Weights of a small GPT-style language model, trained from scratch on English Wikipedia.
Architecture: LayerNorm before each block, no biases in attention or MLP, attention and MLP in parallel.
Training: a variant of Muon for these matrices, 1016M tokens.
Each number is 128 + 24 x the weight over its row's rms, rounded and kept within 0 to 255. Layers, rows and columns count from 0. Numbers have three digits each. The size before them is the row's rms in percent of the matrix's.

# o: layer 3 attention output (transposed), 512x512, rms 0.111, rows 153-191, columns 128-191
# v: layer 3 attention value, 512x512, rms 0.12, rows 154-191, columns 128-191
# q: layer 3 attention query, 512x512, rms 0.0955, rows 192-253, columns 128-191
# k: layer 3 attention key, 512x512, rms 0.0974, rows 192-252, columns 128-191
o153 097:127099124154083120207136061156160121128136094117119136149128111139111146143126136126094130131094152145078135141086152103160145100099141187149139083136102113118105150123147140101139133157146111
v154 097:125101097144105105101119100148119111134130073125120136168144163140175121132124137089146095153135134138155183126116162118142120119142147111092118106115069135160155118106155150104126119128116131
o154 092:120107122140163093105101132128100087142125145157100126148163117118159131185139148149047127102176124168173102131133092110126139097120121120161157147120156148143154115184144166170144130089125136
v155 102:148103109076101138115087124119165156143091123148100117134112131089172147118173101147112124146126094125162108165130113133116126075131131152115113118150106136135150127130145134148147139167130105
o155 099:119110152138137084094119147143114130114119115143129150091092116099145118147129104131124117115135118138130138121118100152110179149133132090110166146130139126157124073140088159154097089113115124
v156 103:106134143120135162102095144141107080123134142183163093122137143128156152150136129137167134156130136122166112104151115115164122138115112127126118153184100110144112191153103126115153138125121139
o156 097:096093121112142094144088174108166144117117135147171172105127158125150162161134102157153093132094153111127134135179156151148086124112100131112142135159094153124138114086102118143117116116120132
v157 104:114088136090150133110110173112120109146118162144170144156107058116172156092132110118143154140097092172148136138094116120141092126091110092142141115130129148140109080154125135110096108157128125
o157 096:121107116104112143147127155106093101124140092106097147121125128137135123106112088102144152160133148150117155161113146165138115128098144127133139135128096146071113127138127140087126127119112087
v158 098:100109131107148128132124153139114117109087138092115105121142164134114121112157144132128153150125169074110087075132159134141119122135119119114137156116121128076137106137081129175104129144183136
o158 098:099123126131126133109089132158146172147103138119138142087133133141112140131150106165088152108160144099131125152136113094095171155125129118122162133157120137098148137125104101092121138164120125
v159 108:165162154128120154111111119133136127105163137128146156152147158149160126134092126133098107112139131124106140129105155137149125133144123092107143159098168123162164147107122179144170113153101157
o159 104:121105121096130143142108091168146154144168108117141145136152131164127140136133125116077124183126168170097112130106137123111141133110130184144129121134136111156099153141135117147109165116188143
v160 107:090093167146133141120121173170141095145124146125147163101135125108120100150103161135089130121141119122131131143163083141140093127105066114132109163133122169132125122136177166191089139118150088
o160 101:141119115158094130078127130157154165115119114120141129094101124135144157148158135117090144153133153140095143123125141128112151132139124117121173162152134119128107125137151121096130144125143093
v161 108:109115161096108131137107098121130139176109137122102122130119134126100170133129094145100103139152121165157132116106127151140116124149133117144112189137126122111146152121130120114134168140152113
o161 104:125098165144143148154131095144105143132083134096110129128158157167102124108103149099106151124167083115125146087150142151147175129150148115140137169169179118104143176138115092140097139119105134
v162 101:145139187095116095128080082145093144149168149111133115178124155122108122128101138122071145145126139143144084145067152083078120154107168110178120094160111113114130104115164087121155157110121127
o162 094:118121095116141158144124168097119155114115105116128126132116116138137157129182120128101144163109118086111073107131123130160184148115126133136100144127158129098116133153114129127132082131124114
v163 105:112089145101079111105143116137145131152126153137166142116116156118090116099138144127110142144124138110139122140148147131132139145098108152125093152124153122148109115132147134166108138112109098
o163 097:134111112158103156112119087120125167147113136116108088103140136116086132095160123146078112114143104159113102147170156141140189155111075152081093111093161143148106139163152126128116122150099108
v164 106:099104081147135134110127179143126107144091113134132119099142129103118143144072127117132129130127144146124146091118115137131072125110122150125125091091093141155145118135113111116096167101103137
o164 102:128119158136112181094119139103062115110105133115140110135100113131123170117150134136079141159111142076139100106147133101115114113130116126154106100112157164137098145110106138128153115115110148
v165 101:124134109129132137138111175113129148101142159124081096103101130129114129072075107125130157159140117093163171069110107130150134142103155109139149095096117142131133111166162081166139142107151131
o165 095:123142137132093121124100076109124132104148171122128140091136135130107111099133083140100117133161112142139121141105111121122121113100125086122169155163144127104132067149160140140159115098164148
v166 103:116130163136128112153093119118124168139121138147120152139092124116125115129075200124098129142108153164160179155139087089139154119159096130133126103122125117148105150119131073128146173094142143
o166 095:173124153133119114123128108146093136109117091134125078144155096116122080104154132146096150103127097117124118072075116112111154159133161119097123128124178101109115136128138147114118137120096165
v167 096:115115141104173139104133127115146123140115093121127168102132170127100112117128128136139127132115160123126126108117121118136115161105073122079145120108144111090152099123127092156193120116119134
o167 094:120158139122122138112126186112111134075122160119081119105172102143148133126140128096134107145132122103135114123165119163127136122145111108113107145134174147120117120118128132153138100116117149
v168 101:115171092090142160096129113113112132085153147164136130119132077138135116154119116107111127155149142125164128121083115134192126123079142095169145075097113147117134103097110109110129127108111151
o168 093:153123138165108142144126092128081127138119141123102080150185092106133149103066084125149120128160129117129177114092104163105162156122121119098130153132175173159105103136141158137161125111171184
v169 119:131094102134154165114120105119133065123139106144136117130135144105142115118135107124150120194146126091143190132119095099116117128078131116095100097161078151112121130127166139103112136130107179
o169 110:137139100111124135129129139079120117147150140142152132118153114164112145148136117164096079183127160122122145157082115153109147160097144138170141137136102188149118083161122122141149134099144138
v170 096:110111116141118104147132151126157095084125151127128137146171132126125120102153129146148126097125102145122132123140137132113162156141103115119130137124114091098105120108138144167115107147150107
o170 095:126119130166147152145109125121151113103110117109120132143164127146117120110108132114118160176122064119157160131160090129088162127159121120111111112139123168123114143088123106138111162177132088
v171 094:134117113130157150155103164128134153162117123125132150111134169158125085156138123168064128117107139155123123123138124119117100124118148150142164179112111109141157147091140147126105173129121115
o171 091:141116073094156099096118113165150117129113100135094118086135089137137152133134169155143097130129113139085152059169154099125107092127091133142139152158146158159156172131112136085125118150130153
v172 104:137108177103191129153120093147154156121146152115175098157150152144103142095134129115169129118130128133080125142104172126126110139102122101130139154136130121130125161128164135173128136105131083
o172 097:097141141101121182123104096074115185124143099100145149109098093136076123140147118138162154144124106150095084116124142112124153137092159116094105109151132146125135144090144159130104147143106126
v173 101:108099113145171163140115104123139093112136153134139189111107079122141108138143142148136137127112122062121129172121109112129084148079126105114103137088147091120144129114177124129081127122099137
o173 097:123144105148177145110094106173145107098136143173147181125122082146127136114112108148051141109143118119108144101134139121107124112111207149151137142139163129159069119117136108154136118110120135
v174 105:122120080150108153138102114170090098121151099129147137159140137146161151178132117104085119117124191116145147134119102105124156132110143161154163111128144107103096105128140097132139124120119184
o174 100:064101078134169159130131091134098128137128115173170138129111142118130125138149152162182122127145123129124160143119122123125097105138124111118138130129144103152096112109150125093131114106129122
v175 101:150153152114119121125142097113131136118138145116160102118102154112137115170136139147131103138110082135101128154135122208160130110139116128119084133086168154082121147118119138081133147173143149
o175 100:101104145116107129177132148153137112141136159112124122167122141158093134147065130112104181134105115146098110107176112109138149112099142123168067145098119118120137090128094154142110120146128149
v176 105:120134106109137135125114158147142108109144129151128107174148098120127156120117126152155129120131145141118164170140139103141144123087136103145117130141131139081136141149114115172157126148118130
o176 102:115097113121141155138147126095137154114127125102122150115119132100108148092143129128097136130166142093113138169156132127133102118129082176104121158137163161126116138108107136163127082169109135
v177 098:127119144110133173145128116089174106060176140122083119117109153080152179137101147146153153120111151164091111151134128153145145137121104121137109101118127150171104141140108128155092109084129097
o177 093:151093191097118128113109149138142152121173129120108140110167097120132121127149137101139130126137140145140162153124138114083088110146132144102144119145140094160147122143127136138110137116138175
v178 112:110115151102129146147139180113116080151082129112095068147136132114124160125125127134200142147124141160116134151128139190140099116141122138136084129145119119128106122117146107080113126125101087
o178 102:071135115098100068117129154135118075144141152202125102123087140121126129145138122143205117102088090106133107138145136115116116110152121120124126149118128127147132159143097127146151107085125119
v179 100:141153106171131168154113140137148112143130152149194071120104108155099101103135157147137081140134118120100187174111147127103112151120129131096118124098099128104145132145165122125136167123109132
o179 097:087119072130151117144154117141139126138106094140162144129115146135154131140148139115068101172138139110087147164141137159129126176121106118134110149160100126132139096149127104133074102090110110
v180 098:135179108114130154118146103125140135152130131098130118186106123141126123159142114117110149105175107094145142142093139162167120159132140123135149105114132107134110156105131152101115086140117164
o180 095:114135135137149132102135140139100119157094115134135106094142148108133123164080114179155134157162160144121126122156167164133113124158158147159101106107107140157146109111103105129136171148118150
v181 105:108136139125130099151119137115154121103103121107092108078147143111127102172147112114140143140082135097138162104155164162145112060141136101108148111140094156108131110110146095108130117123127130
o181 095:122159102126127090096117110109092125124078125131116116136128099142141115146117116127090128105087125087153167150152128108125154134085097083134140174134113108190125132109115131148134125122108111
v182 097:122137119124130107100095159122143107151106137135120139126127114113137106158108108159179145105131119108127150140132144116111179135107177155098142171154095165155123123157115140156144093151141140
o182 092:138113105115184081110145129143126098116122137129136135128118152144142121141113096129120167111106155117143143155118157105188120125130102150111116128118128176172119125109157119103137123127142141
v183 100:087131161134139142124145123110122131131119145154159200168149103157104137096120123147116126162090118115106082103154119062168176142114111165097166132107134146140133111068160102149143155122138156
o183 095:159110109174130120115073068161109128168148150108126095095139142105115085141152168127103142133177124125169145121144100114133139121141079133092148136134120095150134134109194124142135102136107094
v184 103:112140217136172121143139142127085129101158139123134102164117109166134147127130091110095088123144145145152174101140122141155103144125106088158170132128150105149133124128152146164145159140131150
o184 097:131134100131094112155122183148127173095141154106130113135099126087080125093135166177162132135143139154135147138134108125061111101149118165099158165150137097122149157087125105168102086109138122
v185 098:153127132100127142099090104152135102145163120136117128157175122170146136098137160151129134123120078101119152121107132169148119131093132105112165107161059135114142144133138151103142152103135136
o185 096:080131122145165083117120127095155117154142123116127144119136149159120163132119099137130123112153105186135090117145130112102119134142130102090156132112147110116151087168142142154131149125142156
v186 106:100135156143121146118148111128115125160133128102153111121108114145100117135137167097109131104122108111141153113105136177137172131118076103104125137101131147085114114138144131129135122126123144
o186 097:141111145116142191147094129083107137129120096100172156097133105117149188138103120115164147113138105143108129164130153156130138136116131105085136122096112190134068077175154111083160119134128130
v187 097:085164143126149127081141130111133167145170153128144107098126162127129097119110108107109116128125111089186149101125135151130123149121163134115098118138153128137124097074147160160120113139124136
o187 097:150134154124133143150120126122138110125121176144121115121140098057095123129137104124137152146107133109152155126131141112112070198117174116133124160125160093105116147123167172108134117158144163
v188 100:121173098085088149121113100096148108118105101132127133109121135097113131133174131117106124093137124094110108145126130152088098133141119153133093114097124142141123155201108158085156133156150146
o188 094:138151113121115126128133170147167093115105134125098168095139166099116095136076141116173161148100115143115113130106116133136115134137149126136148083145141108127140157115091145143160108138108108
v189 099:119158089158142135123104118113140114120142148126157091158162140123073124108126136132128113142113133117180184165130126128144109104127139146125125169149130085103145177111163153126098135101110144
o189 092:125128137148129140126085133124136159117114136161183104151127151130153120104112105129123118102119124114169129113146124093138121145110114151132135163128129150142121148096174143125106145119125131
v190 098:125158144127117104118136106158096146170086094112142171067149141179083108102150171100159193082117154149131122146167147090135112118165138150132164169152105153081129138138135147154137134081118127
o190 094:088108131176096126088129100125116162135150149119103069109159148106169110158156148093102149146108160109148164143124139101125165107138113123102116100104107101143160188131150130140097127143155121
v191 105:124157133131068153109107125123141082113162127111157092134092119144147124147136119109097089135109115140103155127157122102140081103105155094163133125143155145162125100160123177096130137124112131
o191 099:124084111146101162086108128115125145164126127113163156120105150131144127121144135094086132114141132138134137103109141134138119141137162141126136148120161138117135123129167145102094134123161133
q192 069:118080116115174143118096103135105102113112145187103135102124085092078098154104092142097139121150099166110141142162136129165111113168130100132109132132136165132113132118061136136137152145115137
k192 067:125098115097120109082107117126164151102135099156094121139122084133104141189147175123144080104114110126135170143166157126113144111144110113110150082077134137155133146125127061080156160104117146
q193 074:138142142104120105128150111144139150143138171167176123142140166095135168150134125130145150091130145137150137160083095140146136134138119115113156139092136126128102158147132133165117139115133157
k193 072:112136125139095096171091150119123095163113151142092128149089125124172160143165123136092110116165113104110115129127160144146095174096153129086113164153128120114103110088082127104169102129162175
q194 072:104124118106119110141171148181124150113120129097151122117213116116148147102117141169135111069146143137121111109116129131104130107156123093147136139093153152188138190163136128128108171085140158
k194 071:159111098121132168168129157108165169128186172112106115124081125141148156157135132138191165157072136106138123137152132119113104091117109132111148135130094114144117131119136139144131099111115091
q195 074:101136137167113155115148158129150163141145159134117118105135134146100140140095156121119130143114126117055159164071115109093166137105150124081125177130156134168140088108113145146128115153144070
k195 073:180149165148079090117134127095118165106155114120200120086139150139126156111141170108051134148170100141152089092114134145131092139154115073094128150162105093145126132169105119157125128143154093
q196 074:124139109134081134107121137068142076122119096136156123158113134154085153155177147077127123137164151158132172155130101124120125177149098133109101157156182129135146153110097138166055166142139112
k196 074:141162113136100119116079136151117150166104096109121167128078119147114105104096103148113123134124141118115116083103163124120136154130122086148121121163085138139088162102176109105138147137154105
q197 079:114102170114123167128147108111149184149110148148145132165133096128126123109110139119112145117145115120136150152119153130115128098134136102169091145123195115135131115174181138117101128101094116
k197 081:166130125163137153129145128121126139137129155110149110082186126148154085098117159151072157166123138112117149151149105148134115129137173128134111092147145111128113145185159157170122138135120106
q198 072:166119096123126082113109148158105141150132154106105148082131124106167128137132126123072133170103129070135107129125144134104196112103116146094135130110098133139136124127132131148129104159122164
k198 093:126160103141148095113134131146140140090127124120165146137125163121100126168137104079079112154175060130137117146099118113140077112117115124103144132127116066084153149119095069171135098114093157
q199 073:120112141128125113149123099143132103115102119099124088106129120121181137120152154129147124144140158107119112121179106134155112125140117146076175147118172098107150125118160125076115125180128134
k199 075:066147099109138122106162112138113124151085124117086157146127104146090183122135109153137139123154122130146101115184150094101161131123152133123123109073125111145169090067124118115130124125092127
q200 090:158151154153134139139121166140155128156108164148123158105172122140091166119090123131100101142118159130112148176124116144108146157125127107162106148117165128136128097123190128178152155136148085
k200 090:139131134151115125163114132144100112138104163087113115111161157158138132133095102149058134100125117196091075142111151131173099146116091124189105116117139154095136108123122169155090109132174104
q201 070:158113086148130127124117110132131127117093122120095129085095129082137117117147094131111151130112126154124120121154123117148161061132101149134108108133064098116102115146100159114130081137153130
k201 086:161167150134134124108117082070172095172102125118082179142118110135129107155124129111163141078089126098138143089145112103108105128106110128117164114119089081147121139136115136088140112166065122
q202 082:099125120158119111135119123151139151117114071099123103131100143141100168146128142137109131099152115120116125137120089099112150161113150118111143127115146139131117107139133125116099121092124090
k202 092:131083174123155130152094161104159144153148194123141119122154120167132148103088156108147146122104132154125131159112099145132161151109122109160123111140125135133119101150178146145091142128140154
q203 083:156145124111126151149119127105137142141114148145199115184139119147125141115173132162117173089107132119131122157111167083126152111139137069109072128090163140124106121108168116172077142066124118
k203 084:153155110125160159132138160135127151144150123134123129139127107087135132109120121081115138157170085090114142111095089139132101150106117140114101142140087138107093172109139144132113136110128096
q204 093:108138143123118169135116146134138149142123165158144143154170127110150130116071135122138112103144142156097134129164110161128132116184122108160088115127167144152148111128203118155128150108134071
k204 090:136113172099134171147150125108143097124143125096135107130114162122106134080129142107133136153111122125130156147160133141134133066136107131117102116156143152103138144135155144097142131065119109
q205 085:125124082106115127138142128151100128078141100087110122091091117142159108156145145110143123189116139104156109118135093161109169116171073176125145089143075163094102139120082141128164141149112155
k205 105:086151134127118107136144096135150102117100110163139107128091083090144122141140104124090136126143114036143119108161159070146111127142119123098160129114104154111147148137116083123121120158102180
q206 089:115144158114112132153131114148108115144152109131125135126092083102142099145081105080136125140087070135142115103140114154120126114138115147097154127158084120135136128091125107134157095158099147
k206 091:131136101134110107132150105134124100139125103181098125119162135168135142120134128164135122082140145093102152082159121116092141101126130105149100091111129140138122132164118121139116152121131146
q207 086:167129126175085159124101165138104118105164140144116123137124126140145136147092146105211126126138116167132141105168096098140144112141131127127111108123137143127108104079149155142158133130151160
k207 104:147126133143155103134131130192123147152129131125129123139152085139152150103075140128193153165125109120139159136169061127085138144157139105161126147161113183162104120140156134135077148130178100
q208 115:115085114154117154135128115132092104099129141155060153085147144158120123136123116078099125141137141170106118134125086159096120155136202144152143167140132150095134113071130109153165128103093143
k208 102:110176135114104117123169102116135164090104167119144142134099139140153139145110118132122109143112098090171097135147133113154071127121099116108126141137097128113150177205126111142146114184114140
q209 095:150098119083119162114113123131143111131070109090145123170099121157076151138141119169137134129109177104163147125124120123136120107090134144145138117130113148165155124122090160119156119127064160
k209 108:112157144110135130150117158161124170128110148134107129133133127140119145169096151141096147155151145135131115142111117124132110141128111121143133090140103124132136119126103132129086149181151119
q210 081:107145123084114119149115113115149124166139104102130124137121101152126138129147123102134123147102130072150101157097180122125126087144124143108132089146112156122122117126099102179120089131090095
k210 121:154100095143127138116125078133133124105112092130125101121069111086106099113182097163107097127141144129101103076123118141133113115118141134084162134117119105091153159102141090144140076126091152
q211 114:105148092120124142122158126105129080110131100163103141177100108115126113144160128157142123115118104098155115128159120167110144132137119179111147121137115147116145121097111112125169117150116183
k211 103:120111123110107127126125109152112142092116134118146144110148110135120120149088126165117111116167123149133113114110088154141148132158110103118109124141165122125138108085138159122132090134150143
q212 105:180133106141130111142145128087135129093127127128124138146106136121135143136109135144096143134097131112121157142087150123096134124086099141160145179089179098118153137144084084126105109141183095
k212 109:122118123129128067140155058148124103096177119142128108138099124120105134109069174136175138088151093117083110097157188109150145111134094114118122135149146163137143116138122121140123130105159083
q213 100:132153125117140146123104110149114122102081144101146116119109123129139149153152131165199133137148130097142124143194159172142156109108121116097081141117122148135134109133158146145149110099130136
k213 107:133102096120116109105129123098176065092140102139159138130118075125134076109161126152107166150158121139143122196158147119144097138125120123187145153165137143108127103143113122134081115114107134
q214 107:148146089157126104137103152118147091150139135098172125134153195094201138099149106119165110138135041123134155108124150125144117070147077112141114098130096137141103113106114142113162086136126159
k214 106:165126150124110134074129157161151097121108139059150175171146114142130125128104129149119130099173147126131161133129145137158127127126149124103191141100158081142132140177097167117133093159075168
q215 107:140122136154087129135161133122154117147097109151149138120144120151113116150099143111142133144136101130116162126126103128145112116154091175137109148101107125145165129158126153167134136157112151
k215 103:152150141078158121124169165081106107160122123069137131133158155126167123086121085139102076086135121104137127151075106133108151162096169137093106108127158119119120143116104097122106109117106119
q216 100:098189163071151148094140143140097105152142174123112109101121109165162152146103111139122131170109134151128092150136119126132143113140158122115119102147120131152148133131158097145131110106154127
k216 103:114090162164102095166116144122137144125146126080155192108128133109107133168114128116103122104144107118129133105117138141199119108115140110074128102133122140145180078115124154161157118121159148
q217 107:121152137127095149117138127097123120093089092139148080123115108128131134087120129176139101136133180169113139165156096138160120101123140147129186137130112080092176181108133082133120100080099143
k217 105:129131137153111161134117139105104160141125124104142163128132105152117133167156132138126131147102118137137106143132118135126124150128111103127104099147141144137099104126121133114109123151186108
q218 101:150134120149091148149119150124157128120143124101168135135138131128159162144106085132141111123119108143130104141155131068126071113123115119180110130128149120139158105146137148099115175103095126
k218 104:127138098102132143115149109154163139146142118132117132112154086155117174108125096138131123104129142112131086126152122136150135146154115110082158154128130111128085121088097113112133116129126144
q219 110:164116166138151119087122140158156147142134103127128112101149134143163163151117123123125107120114124131121128122127092152090133130179123155132095108133148106072137110092136122135124074122115078
k219 107:094117074124159125147128170117133169128113143141106123091130109120138088109158128150075139158118086116143143109086131098097144125122157140118116174112134114121141145095142164150133121126115134
q220 109:109112148130075129140127143089113152104138088156097100149114154135138136144109110090149127156149146136101125121138125172097130148125148076126124155131169112113117137128156107107120143107134134
k220 107:118123112092137139091101170118140119145080114115152114160156108121089131133094120150146090137145118143141143116174115112096108166138133133094129124130116125134136128059095155148097144077132132
q221 106:114095169115111129116097142079128136105130165148135099136134099157120130090116165122128203140108156118107126115125091107112097121141160116107113118138151154080107115147187157169201123113139159
k221 108:139155081141117143154153111133092148136134122128127078128098115113127150120119173107142103100137145148143146129136097136138134074146079147158114141129091103110077142137133133123151094127128160
q222 105:108110125103118125143102149135115128096149125123107136093124136151156164111129087197133110139146111122060153138133143139124169116096146126114154130107137154147112126113123171158135158130128142
k222 111:173147135123140133107131114140157143146127193123154111181139134110130117129131107131148123108155139134148102148095138117106123111136140160092115139137153122134137121164142177132185114095114106
q223 106:097145113117139122109141123137160123128087180139099118097143124130102161126104124152173152097110104131127113131130125112099129108121147122124123080167154158150128083150114112165129123106143110
k223 100:160102137161172149164100130125103104125139103137138122099108126116128112106140142130116137112107114093065117076060103141161111099095142191135163135116139142088102124124165153093094127118124152
q224 113:161164156158093101099154132100158092129161140157084155160127115188129143138135088148118125131133111104117127144161102133126134144101121164146141146088114122104131126154087167110123166141131116
k224 114:135145136139142127109127115131111163122123153103139145095137127155134136153122107122118123113098123131165126132083146121114118115116129099110136122141117151154148132092096141137128104110152138
q225 102:126108174128175128158162106137116090120107157106103131120117164107127120150115124135076116198140157116087146126111155139122136159132132114108117133136100139066114121123162180148137140139159130
k225 105:134126109127147142138114135103091121150157142112120112104152090150138156124123110134176130115121120097125175072135118132155122119115109123197123144136152093150094132071101124111118138178126148
q226 106:103097082111163089104141097135187112171118120129099138150135135159118131125123108141097138148117159154157184119112157135153171112154140098145174118140100140176171157127084128131133164121145141
k226 110:105172137115140113142162122144122110153125137147117138092136143150152097125155142106157131130081138066168120051151148140142166118113090132108099144126070154167140120121165164112147099100114166
q227 106:104130108135131101177096107170140144093127145154090105132122129145095151117108129097137119111165151153133142110079101051124178083125133094136122120106141110091132134124125153151112109132125129
k227 102:113065155156101113125154152111152122120116114070147108127137152065122144137124118130104163087149111115131128122137134115156116096104076145154117123094121153109107120141122097200135140117153124
q228 110:076073121147142082102117100146113172141104171155137131150163089165113165134097097118189124121110129159148093132138121113112129077115139150091121121129125110134130137143154091121168135093173117
k228 106:109123196117102140182128128122151134091110152120162097118144134131100135104135142132168112142118109152102123113159147125127106127127153107129143102086107074117146089106117145126134155136088084
q229 105:129145100159096131106114106128173136096150113129080126128129152167116107130127126142143116154130104100116128121172154144140117096114096120096173095122136151117134104094126107132123111152156145
k229 104:088155135066122115137157118128149133140206150137073143087112092148160122141150150151141124111122089156124121110133134126143163148185120171119114147138126144147105141182132158139162092189167107
q230 110:125155155117138097149098142125135139138126080109131112113086165135103140137141166123097152140161135095097118094157109098109137121116098107139154139120116098151129102141133081112101111113119110
k230 107:147120156115138109145128128121150154165160141112126101107119139112094149119133142137145106076196097113125149140202111142162156090151109150108069103106133138173095100068129110132111146119103137
q231 113:145100136090172130140103117128143152095096156133137148089124141127112130112126150128134115116126142147147119124139117125096119150093156131089126137151143105113128134119152137170115149117131092
k231 108:185115126139127149146113153141122175139127124115140102167140090080120142146124128104108174163140109084144149099101126137131105111131095117118129163149111110120150102169143164148127117165109155
q232 099:082147143099137132159143123146140138139161129115125105127123171128144127099133118117118145141147106098135141133161119125104109129158130130095086152135131089117172161117132136147108137196108130
k232 099:150130138185135124149113131142115102110112146095080103139146164156158110126136139143080098147105128111077120112177083165137087150117125154138083119123158124132126143100102144154138127108131157
q233 112:165132107137163114133142132174139185123052123092120166098118149122140091119095119105160123197095152103124120176095116141127135110106175104106152106132136115109094109128167124128113156093098137
k233 110:147100083165141164109106135145119121148107110137143129136159090125136093134138133125147123153138167139129177128152125100126151158113157085145163135153123094168093149115133120129137134123140072
q234 112:138176132082099090110100146102141130153095134102178111091114124115136113125153127169131090126134142112107160139133131085149114094124145143127131153149114124148157135114094103129096110100121134
k234 105:119127112107119121139094110202139121125129147131113119111113102140116116092096107116101123130153120136154101148096150087108122123134139153137154082125118126081141155113150132103092124123170150
q235 110:126156117126123123120090135134100168147114147135097141126119129147128127136133113170115097143150111174116132127145105161121105142134144151102140135126140112138156109081118150124118138139129117
k235 111:127149146123138142099124133138153091129141149137146172125125114087153158113148122113113132112094136146109146075111142153109149112134144166136086127123148150131133105109136105121131113107130149
q236 104:109127117151114166146175179101144133175127106114139100169125151147095082115146121158148131116125141142176157065127149106103148105160116124116123120159115126164129105113108107140129119134120177
k236 103:119155132167119113120140149129128114125171133110135109132120165125164141120113116168104133134125157164136157128125109117134118118116120127127130097135108135098095098119151122130191152105096098
q237 113:097106148079123145138132136153150113106104138130123143141174131150094110132078169096135111125129118170131106097135112146108118141179171106126080122139151150140146091132147161138124124091103115
k237 109:128068134139174165149152162144093132126126084135132126145106129134144109130096183105083111111124117122073102137114160167176157127128064117154157097135090144153130108152143138124152129136140124
q238 108:134179095129106156171138094105165145138179130139097115171118155138084089128109126080114155090133132127127151140145193110158064138104137143098116120109123112107128120113114107130149140152119130
k238 104:107120181072134132142120090128101130097105140172132134147123133109116125127117132133117088085141130142064094162123119133134108108148083136127149139157147132138099140147096150143094151153127108
q239 109:134141136136100135113095123122123149095169137157139147096159125121115100123117112139079094127123095086144122127125051148088116174135136140131126178144110144183121168130113123071146101109128147
k239 104:091150094082151134119089161117144128055116111136150129152097160134176138111118150129080144145170125099170152122126130099137082141138071149168116128113161149113092166069119119134104166107164154
q240 118:100118155120141125160121144112089158108125116144083166101146132138132087149072151128127155147134111151138112113108168099134109093132169108140132144163128147116101136110184112153072144136118129
k240 108:121110157129108167106112119131166094168151112105121101121143134118075149101100158078143116146163126103141138125117091115120093106186138127139102136144128116141149169101106122156125109117089115
q241 103:109082136139092162105142090117103139182073090147128102142131123130131102137117117117155134149146120120155120110141138118105121120124146136116158171126148128091135148124132169142151172115091124
k241 103:146154121086092113085099155130094152162116134126119161126110108131136154106134139124144131130137155156146136124156122094123128099167145094145106119130118120124174163116119166125164115140123099
q242 113:102149104160123103108120157096096155146117130114112130143153157153122136148065101126156115146135135116138131109109126124152153127128116120131115115113152145143138087105136098134130127135122138
k242 112:135138078127075135135106144110119092130090132132160102150134154112117142110151174083117150104152132146146094153145168081120184158156100141106110109143068140124120137105112128111156129098093154
q243 107:143096124157163149123147126145133140148089129155113137129137150140124138123107106151159171150151088154143125131133111114124161087128142115103167107120136160143114123089133130115117099148074134
k243 104:155148128162118153094133185147145065128127155138145115111162140157147159140130135137153149108155100168110088130154106136164131118187144133102125130118103128157113107170076131136133159122080115
q244 105:126146132121140140131148103158104118176175108135144150131135117098135147128118167171162127182078123149090118147142134143139125088151106136135150127119057138129153113130109054120097115136092127
k244 105:118083087095123109114118131119146140146119186099149090116086119133157143139123125172098136151175122137110135132094184125162149112105172112139141049106133127170108119123129150102095136128138070
q245 103:127119124156118136118144177159120130126094119137108132117120137080122076093080183132138136171142134134158124120138129113089130082131134133125143139146142097128120117136186103141118116133094101
k245 101:154098131130108104141119133131076136133130149107127153098131084095157133110067096131153103111098065111152150104143093113160137137168131130115154139132114125134116119142136150141125167122152120
q246 104:142106112134111127145141105143180168148144122138125132142175086147146088118165150164169114122127098127118133113203081075123107137140157113188126119089127110121125132105103114119112116122132128
k246 117:091115157110135085149130138099168129095079158164138106149095091176140152133127105139164155045119099103093075167143128159111144150122131157126151135102129108098167121091179148110174137156170146
q247 109:106124112138114155140129118140131101127114123100099173131144136114109164142098142061135097110141107193155167150154106107149137123135144134109127125137175131126169103110115159146097078122100092
k247 109:136148133112100118128104141100143165129148108101100121107146095159148164176145165110121151094084123093102080122095142119120092126138127141110165133130154100119122139124117107153129135152140136
q248 107:084127140123116116171142108153109102126099138127150105091156107151153122117118168101134095110102125174142135100097140106143141118095102162124144122094138131083177133131133105095088117131129141
k248 109:096148101098125158104094132157139158144124146183113119133166056127162124110152118154097150077122112151149118110157132100107125094149110146111145110134110111094094165142142077141159090135138141
q249 104:112066137163095073138159138146173113180145105113125129133123122105144126113131137146100148114108130154145121145138139098140093119137133154124156146093119121127145135111125175085109140129111131
k249 102:098105093133121165078128125127108106103178143128175144172129117143178128143145126110087117116159120149139119076125141163136142130085135163106124104119145119131134079135126159100075125167139117
q250 108:122093103140105098130113167148166078096152185141142099120157121131134129141106151111126110105097112161165087095104132163123122132121140141154116106082125109149101116121130136139122178115127116
k250 107:154124120146125114154126120165158103136146172092122160143094117139159090113154124151152128197125080134113158125156173143128146103153110103099124138107118135098136096121115121102126082107158143
q251 106:118153109142135101138148091094120138141078164102138110105097151135103123162107144109117122111078191154160116144106137114119140081103135135121163133116127124107111161128083135092123148175136110
k251 107:156120104084159155167111159124140127149129110162132125125129156169116102068112125136122099107141143120075130094129111153170153132142104151139143132151072120179106144133083150149167129127105116
q252 108:124113143131163144148129150116155122108136165165103111119122129129125127168122149152113130120140125183119146142131120138155122126151090113113116124127140132135137118121128118157163173122138128
k252 107:121166124182158127141127104125124136124091129166181121131154094112112128157137154119117113100110136121151099159137114161156129144162133125158119147095162089099111126124132109198142123106146139
q253 109:162105107095114181149150161112092154165131128147150119173146133150117166147141119124155142143127097130108131123133119128127158137122138169133154146101113132113141106156106115081144090102129168